From a checkpoint of a small transformer trained on Wikipedia: 10 layers, no biases in attention or MLP.
Each number is 128 + 24 x the weight over its row's rms, rounded and kept within 0 to 255. Layers, rows and columns count from 0. The size above them is the row's rms in percent of the matrix's.

# layer 7 attention output (transposed), 320x320, rms 0.157, rows 73-95,105-127, columns 160-239
size [ 94  99  99  98  97 104  96  94 103  94 105  97 102  97  94  96  98  99 102  90  99  96  96  82  82  92  88  80  95  87  82  78  95  79  77  90  91  83  93  85  77  77  92  79  81  84]
[[ 97 168 105 149 136 114 133 120 125  86 141 119 133 156 104 124 137 107 161 107 150 129 138 126 147 143 136 153 139 155 154 135 107 113 109 120 166 140  67 136 153 133 169 118 142 112 141 127 181 121 104 124 130 119  84  89 135 137 102 108  93 120  87 122 137  94 159 115 135 136 126 146 157 146 107 146 141 181 156 124]
 [147 134 181 137 126 116 121 145 154 139 116 139 125 141 102 160 112 124 141 172 134 127 122 130 155 146 136 157  96 112 151 105  84 131 133 144 122 150 118 123 141 113 118 132 141  99  96 142 140 156 120 109  91 147 137 147 122 121 128 110 119 117 158 127 120  87 152 122 135 132 147 169 133 142 114 115 121  92 110 127]
 [151 129 115  99 107 117 110 179 118  91 112 138 149 167 132 100 114 130 170  91 132 128 124 143 145 114  88  80  87 149 103 162 139 105 130 131 108 147 107 153 128 128 116 149 117 135 157 133 146 127 101 129 151 104 140 141 119 119 125 152  86 144 126 128 100 102 130  88  54 140 124 118  90 123 102 126 127 116 129 168]
 [128 116 140 140 140 111 121 133 163 112 108 147 120 125 140 117 124 117  68 137 145  86 130 162 110 128 124 133 124 149 156 141  72 171 168 138 125 117 106 114 113  96  96 130 100 165 128 174  87 112 119  87 118 144 116 145 147 144 130  99 149 136 119 134 108 102  99 102 148 102 128 136 127 100 148 139 169  73 100 184]
 [152 140 176 131  92 139 144 119 143 137 131 123 123 133 121 125 122 178 150  90 164 115 108 124 139  90 141 126 118 141 168 177 127 119 116  88 121 126  82 105 124 136 124 108 130  91 140 109  97 140 105 153 140 122 170 155 164 104 161 131 142 124 128 109  78 127 143 158  97 124 107 137 138 152 103 119 118 141 117 107]
 [138 152 159  84 113 150 125 189 163 152 110 160 160 148 107 124 105 162 106 142 120 122 130  97 117 114 172 141  99 128 114 170 139  98  97  78 137 122 173 127 155 162 135 113 106 142 134  99  88 116  96 128 107 129 126 111 164  95  87 120 105 125 114 114 113 134 121 101 157 146  96 142  98 136 167 144  88 182 143 190]
 [152 122 112 145 149 143 161 168 144 135 151 123 126  83 131 132 117 147 114 130 129 131 167 141 136 120 151 139 133 146 140  72 136 112 142 111 101 115 133 100 116 124 119 155 117 137 152 109 198 143 125 110  94 149 144 147 117 163 101 175 108  88 150 139 113 107 133 125 145 134 112 124 102 143 138 146 143 181 144 148]
 [ 93 112 122 126 132 111 151 120  87 124 129 142 120 140 129 104  98 122 132 189 106  76  99 123  63 134 140 115 191 139 109 125  71 154 118 116 171 127 105 164 124  87 117 146  87  98 154 154 168  85  91  80 123 114 108 132 123 116  71 150 173 119  85 146 141 145 110 160 133 113 108  81 127 112 106 107 136 124 148 131]
 [ 84 122 128 111 124  98 111 142  89 146  84 164 112 197 113 150 143 104 114 159 136 131 140 131 144 145 124 136 121 116 157 141 133 128 139 145 133  78 139 140 134 150 100 130 135 141 147 130 181 162 124 148 131 153  99 126 118 112 123 111 145 112 152 126 108 141 119 134  81 124  96 114 112  93 150 149 113 171  71 127]
 [148  77 104  88 103 117 118 142 142 126 115 147 158 112 109 141  82 120 119 107  84 109  92 129 121 117 159 129  88 115 100 153 101 169 118 109 157 118 131 114 140 107 115 169  94 129 100 149 126 142 145 133  93  97 162 114 133 144 126 125 118 118 122 106 153 100 130  98 134 119 113 134 178 112 123  78 132 163 145 151]
 [122 144 116 127 120  90 177  75 104 181 140 157 111 127 149 131  93 166 142 103 122 120 132 124 112 106 122 150 120 121 103 110 148 111 155 125 135 140  89 115 134 139  79 166 117 153 115  91 139 113 131 123 117 138  74 129 137 117 162 118 143 106  98 143  97 112 116 152  79 134 112 111 118  96 117 147 131  96 128 176]
 [105 147 127 143 113 136 103 131  84 147 127 111 134 179 137 175 148 126 154 116 105 109 162 151 155 136 157 124  97 143 130 125  90 106 126 113 120 107 151 145 114 121  94 180  51 142 107 162 117 120 152 104 130 116 126 117 112 127 131 131 111 119  98 132 127 142 124 172 118 159  93 123  79 121  62 139 112 126 133 107]
 [145  50 113 109 112 137 141 144 176 120 110 106  88 108 130 104 139 141 155 149 121 109 130  99 117  78 169 107 111 149 120 141 143 175 138 172 140 109 154 115 116  97 124 122 101 164  99 166 112 114 142  78 126 124 137 140  81 134  98 140 147 122 148  92 107  91 137 122 133 126 158 136 145 119 149 157 123 148 115 158]
 [154 132 149 130 108 137 120 157 124 135 147 143  98 155 172 110 117  90 151 144 148 140 114 145 113 150 149  89 132  85 134 135 182 138 105 123  96 144 150 186 100 110 106 145 118  94 126 122 136 111 112 136 144 130 137 142 122 113 101 145 159 129 110 110 120 135 102  98 123 107 153 153 111 130 128 125 111 120  99 127]
 [117 115 120 151 134 128 120 163  87 101 135  90 118 155 135 134 131 126 119 127 123 127 122  75  92 168 132 162 185 100 140 120  90 125 137 140 137 138 107 105 117 160  89  95 119  95 164 144 164 136 116 192 149 118  80 150 103 139 132 118 165 125 130 159 140 133 134 103 127 116 109 140 157 130 162 119 144 132 159 151]
 [116 107  94 151 158 141 157 119 122 119 138 101 192 112 160 107 148 133 127 111 166 140 135 155 177 101  85 115 110 123 141 151 129 124 120 152 112 191 158 162 102  96 129 109 112 133  78 134  84 111  95 126 132 183 137 131 159 119 144 113 127 113 135 142 118  80 139  90 142 123 184  95 123 142 108 105 118 103  87 136]
 [ 96 137 162 140 105 148 148 112 145 130 108 114 146 155 127 177 108 163 121 155  94 117 125  94 152 116 145 123 121 104 138 147 114 117 118 127 143 128 135 137 116 112 109 107 139 115 151 117 151  65 158 153 123 139 150 112 144 129 143 138 132 104  88 120 149 143 138 149  74  90 105 157 124  95 102  88 166 148 137 128]
 [143 133  82 111 154 113 120 122  92 123 127 101 117 162 135 122 108 169 119  98 124 120 146 136 125 163 118 115 123 149 114 132 104 135 126 168 126 106 123 165 128 140  54 138 149 117 155 120 113  87  89 118 116 169 136 137 105 171 146 136 145 122 101 169 104 118 114 104 140 104 134 109 103 131 130 103 111 175 132 101]
 [134 105 115 174 161  86 130 137 132  76 124 136 130 158 108 128 152 122 142 136 140 108 173 109 141 127 115  89 140 124 124 135 154  94 110 100 186 114 112 103 137 127 138 134 106 117 101 146 180 139 128 130 182 148 136 108 122 128 140 130 116 177 139 100 103 109 123 128  98 138 167 103 143 198 152 134 128 129 111 136]
 [133 136  66 179 101 112 120 105 124 137 108 119 127 120 141 145 127 122 129 131 160 130 123 115 118 140 104 116  67 129 130 143 177 146 123 103 132  97 139 200  79 143 135 149 171 157 117 155 106 145  92 130 136 139 128  56 122  92 110 134 122 142 128 134 152 154 119 118 111 113  96 115 113 103 129 133 108 148 103  66]
 [111 155 126 123 115 124 127 154  69  70  99  85 122 102 120 135 136 155 187 111 119  86 122 130 123 125 125  98  63 135 117 173  97 112 140 143 106 145 107 117 186 133 167 121 125 135 111 147 212 113 107  95 112 137 166 109 137 111  87  87 133 144 169 147 134 102 133 129 153 128 124 127 112 149 129 116 110  80 113 113]
 [105 110 149 159 114 136  84 106 136 125 150 107 131  81 139  99 139 106 146 109 146 164 163  91 135 174 128 114 102 155 138 128 100  90 127 112 139 126 138 137 163 124 123 145 103 124 133 145 146 108 139 146 123 105 145 145 133 151 156 135 135 105 141 138 165 103 144 133 113 131  84 143 160  81 106 157 140 131 115 124]
 [104 105 135  99 107 146 117 113 112 148 104 125 138 160 136 105 147 102 136 170 139 145 136 163  75 161  98 158 153  96 134 170 103 140 125 127 136 112  97 133  98 127 182 148 154 133 134  91  89 112 114 146  93 106 133 129 126  99 120  99 137 107 144 105 128 175 105 109 131 175 193 119  96 110 121 128 122 147 128 155]
 [138 103 144 122 134 113 112 120 155 143 156  88 143 132 145 132 111 111 101 151 148 133 119 114 120 143 102  55 107 115 102 107 124  95 121 119  89 114 152 179 120 129 134 139 108 133 153  89 136 122 140 122 130 111 126 128 123  69 104 152 123 126 161 126 158 150 113 168  99 149 130 139  85 144 170 128 157  99  98  92]
 [126 107  61 150 154 151 102  92 115 125 121 140 112  70 133  94 116 120 102  93 119 137 143 119 105 104 116 129 144 124  99 150 131 105 108 146 136 132 149 115  96 146 136 100 121 121 178 106 253 116 110 145 133 125 121 135 134 124 137 117 153 133 112 143 127 138 114 148 116 159 110  94 138 119 126 125 172 160 105 123]
 [125 147  82 117 138 132 153  97 121 157 167 142  85 108 134 129 125 125 146 125 137 114 112 140 164 144 161 155 140 100 134  96 119 122 105 126 117 123 131 117 134 168  88 139 120 128 135 158  73 188 170 121 174 140 138 126 140 121 149  96 177 129 136 146 144 123 129 130 144 145 135  90 162 190 117 139 115 153 148 161]
 [111 178  98  73 100 170 115 121 116 126 126 116 101 149 113 133 139 159 148 110 127 152 118  82 143 123 111 127 116 102 119 101 113 121  92 117 121 109 101 125 133 145 149 147 159  97 131 118  96 138 124 164 106 120 137 123 143 119  73 136 103 144 113 132 137 175 170 135  92 137 134  92 132 178  83 109 119 143 134 122]
 [ 98  88  65 114 106  97 143 147 100 145  92 137 178 160 159 139 109  76 106 133  99 129 157 112 113 166 123  88 176 138  66 106 110 114 146 143 125 140 162 152 115 110 116 126  82 123 153  98 103  75 131 130 136 116 124 109 105 135 119 153 114 163  79 111 155  95 143 127 152 106 170  93 129 110 144 116 152 130  96 157]
 [129 105 138 171 153 112 120 106 107 111 115 106 164 103 122 135 159 126 136 124 137 142 117 156 110 139  91 126 133 125 141  88 108 161 142 151 119 133  70 116 110 115 119 160 128 122 111 127 114  94 168 138 111 117 111 123  97 125 167 130 173 107 124 119 132 133 164 165 112 100 153 130 135 112  87  93 162 122 116  69]
 [124 114 138 132 139 132 110 116  90 153 103 140 164 141 104 139  98 105 103 135 108 156 112 135 140 126  94 145 127  93 124 144 138 150 128 149 164 157 127 163 100 139 102 126 136 114  92 131 142  92 142 143 149  96  80 126 146 121 149 118 144  92 140 114 160 114 108 130 151 110 128  75 126 128 140 100 140 113 148 107]
 [120 120 114 124 121 108  99  84 129 129 104 135  89 126 149 139 118 118 138 133 178 180 148 176 135 128 103 141  91  86 118 144 136 144 112 110 109 130 127  68 128 157 131 112 153 142  96 110 109 120 140  98 142 126  90  97 158 135 185 116 117 107 151 104 156  83 128 104 119 117 141 156 104 126 153 173 113  91 112 163]
 [143 159 135 169 135 155 128 117 196 139 153 103 136  91 158 117 111 177 122 115  95 125 124 133 107 123 148 135 129 165 106 110 143 142 123 101 150 152 128 151 113 124 119 135 124 134 162  85 105 136 141 139 141 142 154 141 132 101  87 147  79 151  98 136 140 107 141 157 172 112 111  82 134 158 106 148 134 114 134 162]
 [ 99 192 163 157 175 133 121 136 132 157 152  84 131 113 117 157 144 117  90 132 151 123 151  96 142 157 133 104 161 131 143 137 127 139 171 105 105 117 101 165 125 149 139 112 152 150 103  80  78 156 119 133 186 149 109 129 104 127 142 155 125  96 128 159 103 115 100 146 121 120 117 163  97 114 146 168 132 140 123 145]
 [133 124  93 102 131 124 130 150 150 102 115  96 187 127  83 122 183  82 119 126 117 156 156 132 138 108 136 118 140 169 120 118 141 133 115 108 102 111 146 114 135 126 170  90 105 120 136 140  84 139 104 130 145  91 164 103 102 117 129 136 136 154 138 137 144 145 131 102 151 129 142 146 100 157 150 140 143 182 137  83]
 [152 121 119 104  82 128 142 104 115 139 129 167 154  92  77 109 126 116 104 128 130 117 103 132 129  96 142 140 158 115 162 110 144 162 108 134 116 156  86 131 164  89 154 109 182  87 155 122 146  84 110 116 154 113  91 156 108 138 116 149 127 142 173 109  90 125 165 148  99 120 153 108 163 126 135 110 125 134 133 145]
 [ 71 116 134 126 131 135 123 142 100 132 147 151 132 151 138 147  88 130 111  88 133 105 103 125 139 132 107 103 125 123 108 123 108 123 100 119 130 170 168 142 135 142 111 112 151  93 151 122 154 153 122 114 135  81 118 130 178 123 145 110 113 126 135 135 155 137 112 105 105 128 101  70 101 109  96 105 114 122 142 138]
 [127 136 122 155 161 148 113 124 132 115 131 150 160 119  91 131 118 170 110 142 118  96 150 118 136 104 131 128 116 117 114 124 100 149 167 100 157 142 102  90 148 158 151 104 146 131 116 161 148 127 155 134 113 119 128 132 110 132 144 135 100 111 161 126 114 124 149 159 124 150  94 129 108 108 138 146 116 146 148 100]
 [140 123 163 139 165 138 143  92 143 139 127 111 153 116 155 149 139 133 122 148 132 112 105 189 143  81 183 123 116 130 136 148 126 132 173 106 128  99 133 169 113 126 133 207 130 101  90 165 184  96 169 129 121 124 145 132 173 106 148 130  92 113 137  99 139 104 118 107 147  88 156 127 154 109 117 131 123 101 133 126]
 [140 132 167 131 134 137  85 134 134 146 119 104 110 136 147 134 136 127 135 121  91 112 136 119 116 145 171 120 148 135 141 118 105 146 175 126 132 123 128  59 133 126 156 121 152 107 125 120 110 112 140 144 119  87  91 126 113 140 119 153  70 112 103 103 114 180  94 174  97 100 106 150 101 108 145 153 146 140 142  97]
 [126 147  60  92 124 119  95 164 109 143 189 163  89 126 103 100 147 103 119  74 134 106 134 123 101 142 145 120  72 146  92 109 144 114 116 173 143  84  96 151 117 149 122 146 101 121 112 130 147 163 129 108 178 156 116 141 151 144 116 108 108 175 164 173  78 104 121  74 133 147 140  92 143 166 154 147  88 146 160 174]
 [100 148 124  99 106 112 178 149 167 142 101 163 129 101 130 121 132 127 101 142 118 149 144 107  94 128 130 157 160 143 143 135 137  97 132  77 114 144 126  84 130 154 147 122  78 156 116 130 109 115 128 146 120 125 115 135 178  93  93 124 126 129 152 122 109 150 101 168 181 142 125 114 161 173 140 133 150 101 133 164]
 [135 140 121 100 133 149 117 128 126 166 121 102 130 112 122 139 104 115 114 141 111 176  77 123 132 140 147 107 126  96 155 120 143 140 134 156  64 111 163 126  98 124 124 123 159  99 146 111  81  78 160 160 110 113 115 145 152 124 126 137 124  96 125 124 180 138 136 131 155 145 131 142 146  83 138 114 126 109 175  67]
 [127 126 163  63 154 155 126 123 120 116 125 109  81 126 134 112 147  92 139 116 107 124 109 124 148 133 117  94 192 124 112 172 103 126 138 164 120 131 111  94 154 118 113 124 150  81 144 109 123 113 125  72 111 125 147 189 140 134 146  99 138 149 147 116 158 108 107 135 107 144 159  92 166 153 141 109 143 131 125 134]
 [123 149 126 155 154 133 148 130 176 132 140 146 121 153 121 142 120 116  69  68 151 142 120 107 141 104 145 115 150 123  85 122 156 139 105 116 170 116 110 134 132 121 142 118 109 146 123 122 128 140 171 131 131 109 117 112 123 146 156 194 150 140 131 116 127 139 119 108 126  85 121 104 187 139 138 122 157 153 185 110]
 [151 144 112 137 130 169 115 141 192 141 155 128 106 162 117 135 110 115  85 133  81 118  85 148 147 114 131 127 132 164 157 128 134 151 106  97  97 159 102 134  82 158 147 114 137 177 114  79 122 145  82 133 151 114 128 142 104  83 121 145 117 112 131 131  99 129 130 100 130 102 158 127  48 136 118 143 115 108 132 124]
 [109 157 129 160 157 128 137 135 136 120 167 126 102 125 111 153 133 139 123  95 126 127 117 108 137 132 172 157 102 120 110  91 116 150  76 138 171 107 116 172 158 117 110  75 157 148 143 144 101 137 143 127 175 132  97 144 128 129 153 146 116 127 126 140  94 135 180 115  94 124 109 116 152 128 130 127 132 112 121 104]]
# layer 7 attention value, 160x320, rms 0.184, rows 42-63, columns 160-239
size [ 84  97  87  80  99  79  85  85  86  86  80  96  88  83  94  84  84  85  87  80  85  84]
[[ 83 116 104  89 115 104 153 130 141  89 129 118 127 140 161 127 101  99 159 135 176 116 109 130 108 144 122 126 105 151 151 143 149 139 140 117 122 159 152 182 136 159 101 119 160 163 114 113 142 115 128 118  81 169 134  82 148 124 126 144 127 125 144 126 127 113 115 112 124 105 133  94  70 132 119 140 143 145 148 132]
 [151 103 110 168 188 119 152 116 145 118 151 130 160 101 140 142 156 141  99 164  72 152 136  99 102 113 120 167 133 110  86 135 136 116 126 138 111  70 107 107 103 131 173 143 105 127  86 136 136 121 143 138 103 164 146 141 138 132 131  95 150  97  91 112 132 171 106 142 137 121 110 137 144 115 167 152 136 182 139  98]
 [119 154 116 104 130 130  92 165 113 205 166 128 133 134 140 102 131 141 120 146 104  85 142  94 134 156 132 129 126 167  79 141 164 127 113 183 125 127 101 112 126 144 121 104 150 139  81  92 107  73 124 152 118 156 164 129 113 120 132 140 111 137 106  95 165 127 101  79 115 119 112 111  82 120 121 144 124 118 107  91]
 [124 134 119 154 142 142 130 163 121 128 148 150 130 159 141 159 147 109 140 138 113 176 112 108 154 128 110 130  94 131 104  93 171 112 131 111 104 164  85  96 130 117  68 112 123  97 112 150 119 145 101 124  93 160 103 153 169 161 145 152 131 102 153 107 112 144 140 158 126 117 134 132 114  93 161 142  78 135 120 177]
 [118 129 110  94 145 141 105 124 129 160 127 131 111 131 138 150 154 104 112 104 118 152 119 202 111 129 120 167 119 126  90 111 168 104 160 127 162 149 193 170 120  82 130  71 138 125 144 147 148 170 143 122 170  89 110 113 133 160 135 159 130 182 154 141 116 122 113 109 130 145 121 121 183 158 130 120 155 101  96 143]
 [ 94 135 153 118  90  80  93 163 153 121 117 166 129 131 105  93 117 158 128  96 100 141  86  96 145 126 158 131 135 130 109 132 107 138 125 169 143 109  77 131 158  96 142 124 118 129 111 151 139 154 129 147 101 118  78 138 135 116 141 144 107 132  89 110 112 113 145 146 123 149 147 118 128 122 124  65 137 129  75  72]
 [128 161 146 121  92 155 148 141 104 135 153 109 130 131 137 149 118 120  89  95 102 142 131 125 114 127 164 115 159 131 156  88  91 104 128 135 138 141 140 120 110 127 144 138  97 120 132 150  94  86 142 167 135 169 118 128 112 151 150 122 123 130 148 129 146 103 134 143 170 100 144 128 190 105 151 143  92 125 123 102]
 [123  50 136  96 159 142 133 133  98 121 145 186 109 113 140 198  99 117 126 157 133 103 141 132 107 122  94  96 127  91 128 160  72  81 111 132 116 188 168  73 151 109 119 161  83 127 169 148 113 167 127  96 123 119 109 157 118 105 112  99 134 137 118 121 119 150 108 130 111 136 133 174 131 120 148 128 160 114 160 130]
 [151 118 141  65 127 178  94 125 124 134 140 126 100 152 105 125 151 162 107 154 128 118 175 120 131 134 131 137 145 185 179  89 138 159 152 159 125 151 139 139 116 127 176 133 119 131 131 135 120 153 143 126 121 157 111 129 105  97 126 123  85 165 171 154 140 136  92 131 145 129 170 135 155 153 143 103  89 104 123 107]
 [152 130 102 105  90  89 137 100 166 116 152 106 117 156 135 176 144 120  93 178 175 142 160 122 132 148 120  87 143 128 137 108 123 106 134 135 119 122 135 158 140 115 159 112 148 111 114 140 153 121 134  99 106 136 114 152 159 160 134 129 142 170 150 129 139 113 174 158  94 119 124 138 143 111 124 134 123 153 152 130]
 [ 96 158 155 127 115 151 116 105 181 118 113 170 151 140 116  96 127 144  97 170 126 145 111 150 100 123 104 126 166 137 131 126 120 124 146 115 132 121 110 109 125 155 150 110 153 131 138 131 166 136  98 191 118 137 103 138 145 157  99 135 123 147 122 123 157 119  98 127 143 137 114 145 156 118 146 141 128 167 132 132]
 [150 116 162 129 172  88 112 133 134 126 171 146 132 140 162 115 162 116 106 126 120 124 111 165 162 130 120  74 142 158  40 140 104 111 116 117 155 156  98 145 100 118 174 142 143 126 114 103 142 114 132 172 129  86  71 112 140 149 117 123 149 108  96 119 127 148 152 101 120 155 124 180 150 187 164 142 123 129 108 159]
 [102 153 112 102 104 126 124  88 140 127  89 121 138  72 113 145 146 121  92 119 129 105 130 128 158 129 104 199  96 123 116 115 136 139 188 140 124 166 105 138 127  87  64 152 159 126 113 124 148 151 104 131 127 143 105  96 108 165  93 116  91 131 147 137 116 123 168 115 126 135 125 108 147 102 137 119 143 133  88 123]
 [169 170 149 184 103 129  83 103 151 169 115 144 115 135  99 157 108 101 124 114 138 142 119 148 122 171 153 146 126 113 168 119 121 127 125 138 148 140 141  93 152  93 126  75 113 119 152 103 143 129 166 100 150 140 150 130 137 112  87 136 139 146 143 152 113 159 116 165 116 141 143 171 152 133  86  86  85 131 133 106]
 [125 111 142 116  86 153 128  86 139 119 119 139 159 113  74 129 160 130 119 106 118 142 135 161 131 159 104 143 135 154 135  97 140 121 138 134  99 144 143 134 120 114 132  98 165 138 145 156 126 144  96  97  92 103 104 141  87 135 160 119 141 131 129 132 129 116 145 182 122 122 143 138 165 155 112 134 127 116 130 188]
 [150  66 137 127 110 137  92 121 138 132 170 121 120  64 121  92 113 140 140 112 186 146 129 119 147 118 139 127 151 135 121 128 141 148 124 157 129 159  89 123 156 165 122 125 119 158 119 106 126 159 119 130  95 101  79 154 123 158  97  87 155 111 120 121 112 165 145 108 161 157 114 147 135 148 115 129 102 166 140 154]
 [140 171  93 118 123 132 151 107 146 121 130 149 149 119 114 150 133  98 168 145 104 122  83 146 132 128 143 103 110  93 113 103 154 106 135 104 136 112 106 124 123 178 131 110 126 112 120 102 155 128 148  84 120 123  82 124 120  79 127  98 139 111 132  89 144 145 138 122 129 116 100 152 161 129 123 107  96  87 103  94]
 [128 127 148 126 106 199 138 124 103  96  50 126  97 102 158 117 134 136 123 140 105 123 112 170 172 131  78 125 149 144 117 131 136 126 154 116  98 169 110 148 132 100 172  91 121 123 162 123 147 141 148 106  84 105 123 120 111 144 185 159 113 116 135 109 127 132 115 170 103 114 151 143 140 107 101 127 157 142 159 154]
 [121 111 119 134 159 110 180 149 132 133 136  93 106 146 106 111 105 162 124 156 111 123 142 195 151  80 143 104 166 129  99 155  80 138  92 104 125 137  89  97 124 135 108 123 121 160  97 120 107 154 194 128 120 137 136 126 124 157 142 121 155 103  97 135 116 141 154 100 121 111 100 146 110 138 173 166 168 133 147 119]
 [125 117 135 135  92 116 132 165  63 124  44 158 106 148 126 106 111 104 121 150 111 133 118 100 134 168 127 145 160 111 113 133 125 108 145  99 124 107 159 114 130 114 182 113 115 125 118 128 135 141  98 137 149 151 102 143 145 122 119 139 135 119 117 155 137 113 141 106 173 100 132 105 137 143 116  84 125 119 175 127]
 [134 119 141 140 124 142 110  91 107 103  84  75  99 148  94 138 133 122 126 141 155 152  79 156 110 109 115 177 123 113 147 108 144 151 168 148 139 155 185 118 124  88 150 128 158  98 147 121 143 115 112 123 192 130 151 148 174 154 119 110 128 167 109 134 112 167 139 157  92 172 164 103 115 128 115  95 149 106  96 132]
 [142 118 137 129 153 129 113 117 133 153 133 126 118 105 133 100 106 158 143 103 129  82 109 167 126 143 118 125 101 120 124 148 137 149 155 176 151 107 133 129 154  87 165 134 112 105 133 127 119  97 167 101 113 152 124 151 139 125 138  93 114 107  93 139 134 134 158 120  76 142 134 165 132 112 143 125  94 100 150 118]]
# layer 7 attention query, 320x320, rms 0.113, rows 128-133,160-165, columns 160-239
size [ 65  65  86  70  66  74  95  82  99  88 128 109]
[[112 119 144 132 147  83 120 105 131 131 114 151 132 159 136 165 103 140  98 123 107 137 111 103 134 149 127 169 116 134 129 119 132 149 113 177 108 118 144 142 143 145 144 183 166  96 110 104  77 149 124 102 154 157 129 127 137  97 131 101 128 101  88 137 109 145 113 142 139 153 141 114 121  90 124 112 130 122 110 143]
 [127 109 134 142 152 131 151  65 108 146  63 122 161 123 138 139 146 123 107 169 130 117 143 118 150 117 136 133 132 147 122  92 145 128 112 167 139  94 131 130 160 138 124 114 126  81  98 121  91 135 116 148 128 160 156 138  98 109 144 110 102 141 145 147 133 113 112 133 115 117 172 102 133 148 121 124 165  90  90 127]
 [128 126  98 169 105 126 100 116 149 117 121 122  98 115 143 128 176 112 145 167 144 145 171 163  93 128 119 118  88 121 109 142 110 108 164 159 145 129 118 147 155 145 120 134 176 128 150 147 123 129 136 104 131 137  96 139 110 182 143 167 113 147 140  80 147 157 161 135 147 144 154 124  88 161 113  80 135 113 152 115]
 [136 101 134 159  97 122 120 147 164 126  98 125  94 142 153 139 133 167 149 118 147 147 144 134  80 138 140 107 118 129 126 122 108 122  91 144 126 116 125 114 132 131 109 111 104 136 180 117 137 148 125 107 129 157 111 141  97 151 184 130  93  99 104 107 143 110 111 143 120 141 168 111 106 159 109 100 134 141 125 133]
 [147 141 113 136 166 125 138 109 135 114 145 154 128 135  67 115 101 137 113 103  91 104 100 150 139 135 118 191 117 131 135 157 149 168  97 135 109 130 157 127 138 122 162 105 155 133 105 122 113 165 127 152 117 123 102  73 118  57 121 161 161  88 112 124 169 122  89 139 120  98 133 182 120 119 140 140 138 102 142 129]
 [109 155 166 147  97  83 131  92 142 120 102 141 122 118 127 167 152 174 120 122 131 117 151 130 128 142 125 128 105  97 125 148 160 109 114 135 141 179 138 102 139 134  87 132 164 118 140 104 118 147 157 137  71 164 106 145 129 142 123  74 103  87  82 127 160 115 121 117 154 129 150 139 116 138 149  85 113 135 139 136]
 [117  93 143  74  95  99 156 120 156 161 166 140 118 120 118 128 107 142 164 151  79 109 116 149 101 131 136  87 134 143 125 165 141 115 117 141 157 174 126 106 122 136 136  63 147 152 121 126 150 144 146 115  89 157 104 122 134 131 163 119 109 116 135 146 128 163  99 122  96 143  94 157 159 178 135 169 110 123 112 135]
 [191 120 145 179 107 128 166 118 123 151 150 125 137  97 164 162 143 111 142 154 143 118 135 149 184 124 116 124 132 133 126 145  83 124 127 169 106  84 150 143 134 124 101 130 172  92  85 124 148 153 122 151 148 113 105 104 132 157 161 137 113 169 118  91 166 132 137 133 118 176 105 140 110 156 105 112 166 112 114 125]
 [154 115 122 147 154  97 124 122 114 122 141  95 110 156 118 114 172 158 145  82 122  92 114 103 132 114 136  96  87 166 138  94  96 145 146 108 139 154 165 107  92 170 147 112 122 118 139 129 110 135 101 140 148 118 166 136 128 140 117 155  75 159 145  93 156 108 168 128 130 157  84 105 171 122 127 119 145 169 124 119]
 [159 116 101 157 140  94 142 142 158 118 140 140 130  78 131 127 122 119 108 109 151 157 127 118 153 136 136 127 134 151 143 130 110 112 142 132 155  95  95 101 131  89 129 150  97 115 117 133 115  87 145  78 165 146 106 145 138 160 149 145 113 145 147 131 127 117 142 148 156 131 185 132  61 169  89 115 181 113 138 116]
 [138 111 103 142  91  93 134 136 173 139 177 147 144  96 118 114 104  98 130 116 152 162 145  98 109 153 177 163 127 134 150 126 112 153 103  99 136  91  83  97 165 103 132 145 124 119 113 129 111 155 135  72 126 110 122 120 129 150 158 120 125 119 120 147 104 117 107  69 151 102 136 144 130 160 104 157 146  94 115 141]
 [116 152 106 172 108 101 145 141 119 156 116 144 135  88 131 145  96 121 139 109 113 159 135 127 138 148 121 114 113 144 123 119  88  94 111 126 103 117 136 163 104  98 129 107 120 150 141 142 125  95 178  83 106 126  90 150 167 140 130 123 147 123 134 163 123 135 100 174 136 133 168 125  76 101 111 138 142 101 161 147]]
# layer 7 attention key, 160x320, rms 0.105, rows 64-68, columns 160-239
size [ 69  60  78  80  89]
[[108 154 115 130 102 132  94 141  98 112 127 112 136  72 110 127 111 106 117  84 183 154 116 115 153 112 122 170 134 135 102 129 140 152 132  99 152 142 112 128 102 126 120 109  76  89 139 141 147 129 133 133 139 104 133  92 163 122 164 137 122 103 116 150 135 167 143 118 186 118 110 161 131  94 134 140 128 143 126  87]
 [100 139 119 125 105 112 126 151 103 110 215 118 110 134 112 152 136  98 111  69 158 148 150 107 161 142 136 145 123 130 153 118 121 125 152  73 138 151 133 124  95 165 148 118 126 142 104 121 113 171 129 122 163 104 135 105 108 173 117 107 135 155  95 126 163 164 125 115 191 136 130 146 173  75 145 124 160 135 136  96]
 [135 149 139 133 108 167 187 122 110 110 128  98 140 174 123 118 158 110 126 139  72 135 141 125 125 169 120 107 114 176  82 140  94 147 133 138  82 138 123 100 101 135 146 117 129 157 171 140 130 171 145 142 146 147 133  93  90 156  97  88 153 129 150 143 123 158 102 110 104  98 141  74 126 135 118 139 135 142 178 121]
 [127  72 147 115 152  88 113 130 127 129 124 101 130 132 152 111 153 156  99 106 150 105  94 105 143 137 185 118 135 133 168 104 149 171 160 117  92 135 135 100 146 145  66 130 137 124 143 140 114 106 144 138 154 127 132 146 148 164  63 151 123 133 203 109 133  85 116 115 120 121 128 152 144 139 137 126 159 147 122 147]
 [112  86 129 114 143 108 120 211 138 145 135 130 107 117 145 107 116 133 116  87 148 133 138 108 128 131 162 146 108 133 128  93 142 136 174 129 125 111 110 148 164 133  70 105  89 117 170  89 175  98 120 119 132 127 149 148 171 142 135 108 110 130 136 134 116 113 163 153 156 130 164 170 132 143 113 156 112 163 103 136]]